{
  "n_layer": 8,
  "d_model": 320,
  "n_head": 8,
  "n_kv_head": 8,
  "head_dim": 32,
  "d_mlp": 1280,
  "vocab_size": 4096,
  "activation": "swiglu",
  "norm": "rmsnorm",
  "norm_place": "pre",
  "norm_eps": 1e-05,
  "positions": "rope",
  "rope_base": 500000.0,
  "rope_fraction": 0.25,
  "qk_norm": false,
  "attn_scale": 0.177,
  "bias": "none",
  "tie_embeddings": true,
  "parallel_block": false,
  "extras": ["capped logits"],
  "init": "normal",
  "init_std_qkv": 0.04,
  "init_std_o": 0.0112,
  "init_std_up": 0.04,
  "init_std_down": 0.00499,
  "optimizer": "muon",
  "lr": 0.00992,
  "lr_mult_o": 3.0,
  "beta1": 0.95,
  "lr_head": 0.00972,
  "warmup_steps": 200,
  "schedule": "wsd",
  "decay_fraction": 1.0,
  "decay_shape": "sqrt",
  "final_lr_fraction": 0.0,
  "batch_tokens": [32768, 65536, 131072],
  "seq_len": 384,
  "doc_mask": true,
  "train_tokens": 804500000,
  "steps": 11399,
  "dataset": "wikipedia_en"
}
Each number is 128 + 24 x the weight over its row's rms, rounded and kept within 0 to 255. Layers, rows and columns count from 0. Numbers have three digits each. The size before them is the row's rms in percent of the matrix's.

# down: layer 3 MLP down (transposed), 1280x320, rms 0.0244, rows 954-978, columns 192-223
# gate: layer 3 MLP gate, 1280x320, rms 0.0958, rows 955-978, columns 192-223
# up: layer 3 MLP up, 1280x320, rms 0.1, rows 955-978, columns 192-223
down954 104:142138158106093088097121152092107149150138123125113110111090157115150104088100098108132070140150
gate955 109:104167134137138070117154126121112133163104096142154152119095109122106070118160103104121122161122
up955 104:139141162142159106171148146134163174109114080113138070128100110105150127112122134168175130134125
down955 113:084111098118135165139158105120118127113109105127134128151141111172155099130095148131153142131154
gate956 083:117099120112132148130104133144125122129125114144116081080149142111118096152101126097113187151163
up956 090:144126101122125167132096127114143130148141157127101123089168122132142112116107126132132145176166
down956 086:151143112140123115091145163183129092103158090128099142147137151091119131102130122139123126123138
gate957 097:135118119109148124174172135139138120134080134115096132126127117098171102153139144163146101151145
up957 094:140144160113136132156129092103121156080120146121100149184147156137134138138115142113094157100108
down957 099:163169149124093124148125138106107133107119155165197150142114120127134126086110126142090093151084
gate958 100:101129158117102148167095131096140149121103108151127101104127130109114115140082148116095134128131
up958 103:104116164088126149149130183116140175128125092109106121176102155154117129146132151140096165115112
down958 106:090152103155159095124156120080120081133114150138130065100152150106119115106128138103144126149145
gate959 102:183160116160106139143110110139146124154135107162145158109158099100129133147180110104198086163079
up959 104:053081133130146140120152108132129138098125108099111082093131106137099117145113166104125144064145
down959 104:134132153132144124167101191143112149080141155141124150132139168150151172107115128139082099121138
gate960 108:170093108091117160138127149161135136115099111148142149129118160130098114117099136105112115116125
up960 110:152162129122117144148151136129176124142166115127130142152119102117163137101114176142149106115132
down960 109:126143100121107123151128138163103150087137089157119128143153141123171133156131125115121135141150
gate961 100:179141137142132131118101112136154170152092103104144145119146192165125120130109113106123109163122
up961 114:115178161127159102149138134168139147134106135141134106144118162121093131159115156167137132184185
down961 111:142155107155134097118123145135115131135110093117099151133094113161124179135154119117150131133151
gate962 108:117155126119125154109156105128129129073122140138138155131123168118126125142122090140107137119185
up962 111:180113153127107128124165145156137117157117143121130137118125075148117102097155113153131188127142
down962 110:105138145150143114112100077132110104119089161140109125163124104149095127111142116152159105154145
gate963 098:115063086177068131065134144156145147174121166105103125109115112080076128138146161094145116103113
up963 104:150108138157122138100140116099123133125141142101086094131112150100109133093144118124129116133141
down963 102:146093133150130138131138109103154112151141150184152163113115148112136099131083121156111125120130
gate964 090:112088082138128118176132116121102109157147152110094120116097131112127109169145107102119148109116
up964 086:134148143192091104129114135119138173143136080138134153104108098112128154105143154163180146107126
down964 087:096137093130103117117104173143094106093128147168174166139131124120127137097082093149159122092093
gate965 106:121125072100109138137138163109123112138117143143093083137107149162152138130145122156108143106097
up965 097:079098139122168084158130114114112132129122112140143142124147171135107081151162170128127120109151
down965 099:117166113124126141106137112120118122148098144127095163154134119140129125161102116170153143146115
gate966 113:141136122125106112114119098144115100172099137117115139089144144159111144123103125160168124127118
up966 105:159150126134152150064120164121072112121130138100119132134150126126155159092098123137131120091162
down966 104:161146120152130109140132113127143137147113122133127083132090144165138157130130102143170138159121
gate967 094:117126091164132092162174124149117119121121163156144108146096168125142147133109186125129141087183
up967 091:147125130131142164104097144080178135122136137103151097104161118134130087122114113142136132151103
down967 092:116148116085108083113113105156143103125145127136120159097112149120144143141135071138150143126129
gate968 097:089154139129126059124110159101134078124119095138132097145143162171163108122158160135135097139120
up968 096:144127131154141126092104104139109136181131144122150117112123119155124125098094121093153119143096
down968 099:146135093145138144130141159131156120126134091081128067101146118135142132137132097136154154094118
gate969 104:119164140097127116108160149105121121131112179169144179095140132120114143126119156120138116110125
up969 105:204123120125118150154123113138094165149086126088097122162120099151102129124109128155139141157124
down969 105:121161130109085127125163105139110143111120117133129112147158102180113168121127117148127099156171
gate970 089:140109179171109153103098199137085107105107108111140178116164152160164154112101134134144156156159
up970 094:094150110174145101109163134139143128123089130125155146141148159099134135093110113103163100133110
down970 092:150120122150130097163141137112096166125163127072141106095124143135113093144153141127126114126153
gate971 105:117128114128083140110147147089110134128180139112121137130074142113105157141121094125121069162109
up971 095:125118135136119115106110115174115107059094125123127136149128100133119128116131115119116133140119
down971 101:102121099124166137120131125085154073143165124111099127106089164133093100143124144165103094143117
gate972 102:152122141140124123140133111133157133106125132159137160147181137103130112119106121087144092123092
up972 106:110143071135145081154133130103139140102086151106148115176170106180142133125123092102074147151132
down972 108:113147115119138133119106169130130124113133146159138172132153080127172134165121160097136125128123
gate973 097:166123109097081133110118099181135087164131089107138163120104113098141170149160148087162125136117
up973 088:141137126137063134117140150143143092091088138084135143149105141138089112109139138116079131159137
down973 096:163097131164170099153118110124113150109128145165144126136144142113088112167086141112138129154149
gate974 110:136115139125176131127087113143142157140129135150139173161118102110129124145139074098101116094146
up974 120:090090115092099108161146124124096110128092093136127126146125141140122090134114161117137081139132
down974 104:124125109124121164093145127144132122125103109150100115102181114194130092129153171137132113107084
gate975 100:119129142132113133098145117123133141109079150154101127164087151156115092131130162106145136117133
up975 099:096140099167101148158144119137143138110170106139130173151059121122137119086147143129145116130168
down975 101:132127132113166123137137124086107101097146096104098135070167156127121126093064135139131110118104
gate976 092:084088126099087117133120101147096164131153139144163170100092126088158105135112107173094103122153
up976 092:128107096132146110084084165124119156147153117109160109150122159075174111117144104136138104109107
down976 097:117119091137132142185150141142123171112185095122161133153120140136166133138091130134143071129131
gate977 105:116168122162124124162149154125107182163115134164092129134118135115132133133159158122143130148152
up977 097:153100125098187134116136108162132081116139116119137109133124106100100165122142125127120158108126
down977 096:116122122117091097164088111102092143151147150150165130119156144148181125097144101136179112135116
gate978 104:128147163132121122145114095093070150110122145147148159173109147144136104118171115121140123127134
up978 100:102126140119121119100110099095153120108123131149159121132093181118065176129132091099087112102139
down978 100:151103089098173132175092140116153119096128084116166083105151121128096125114113157151162068118089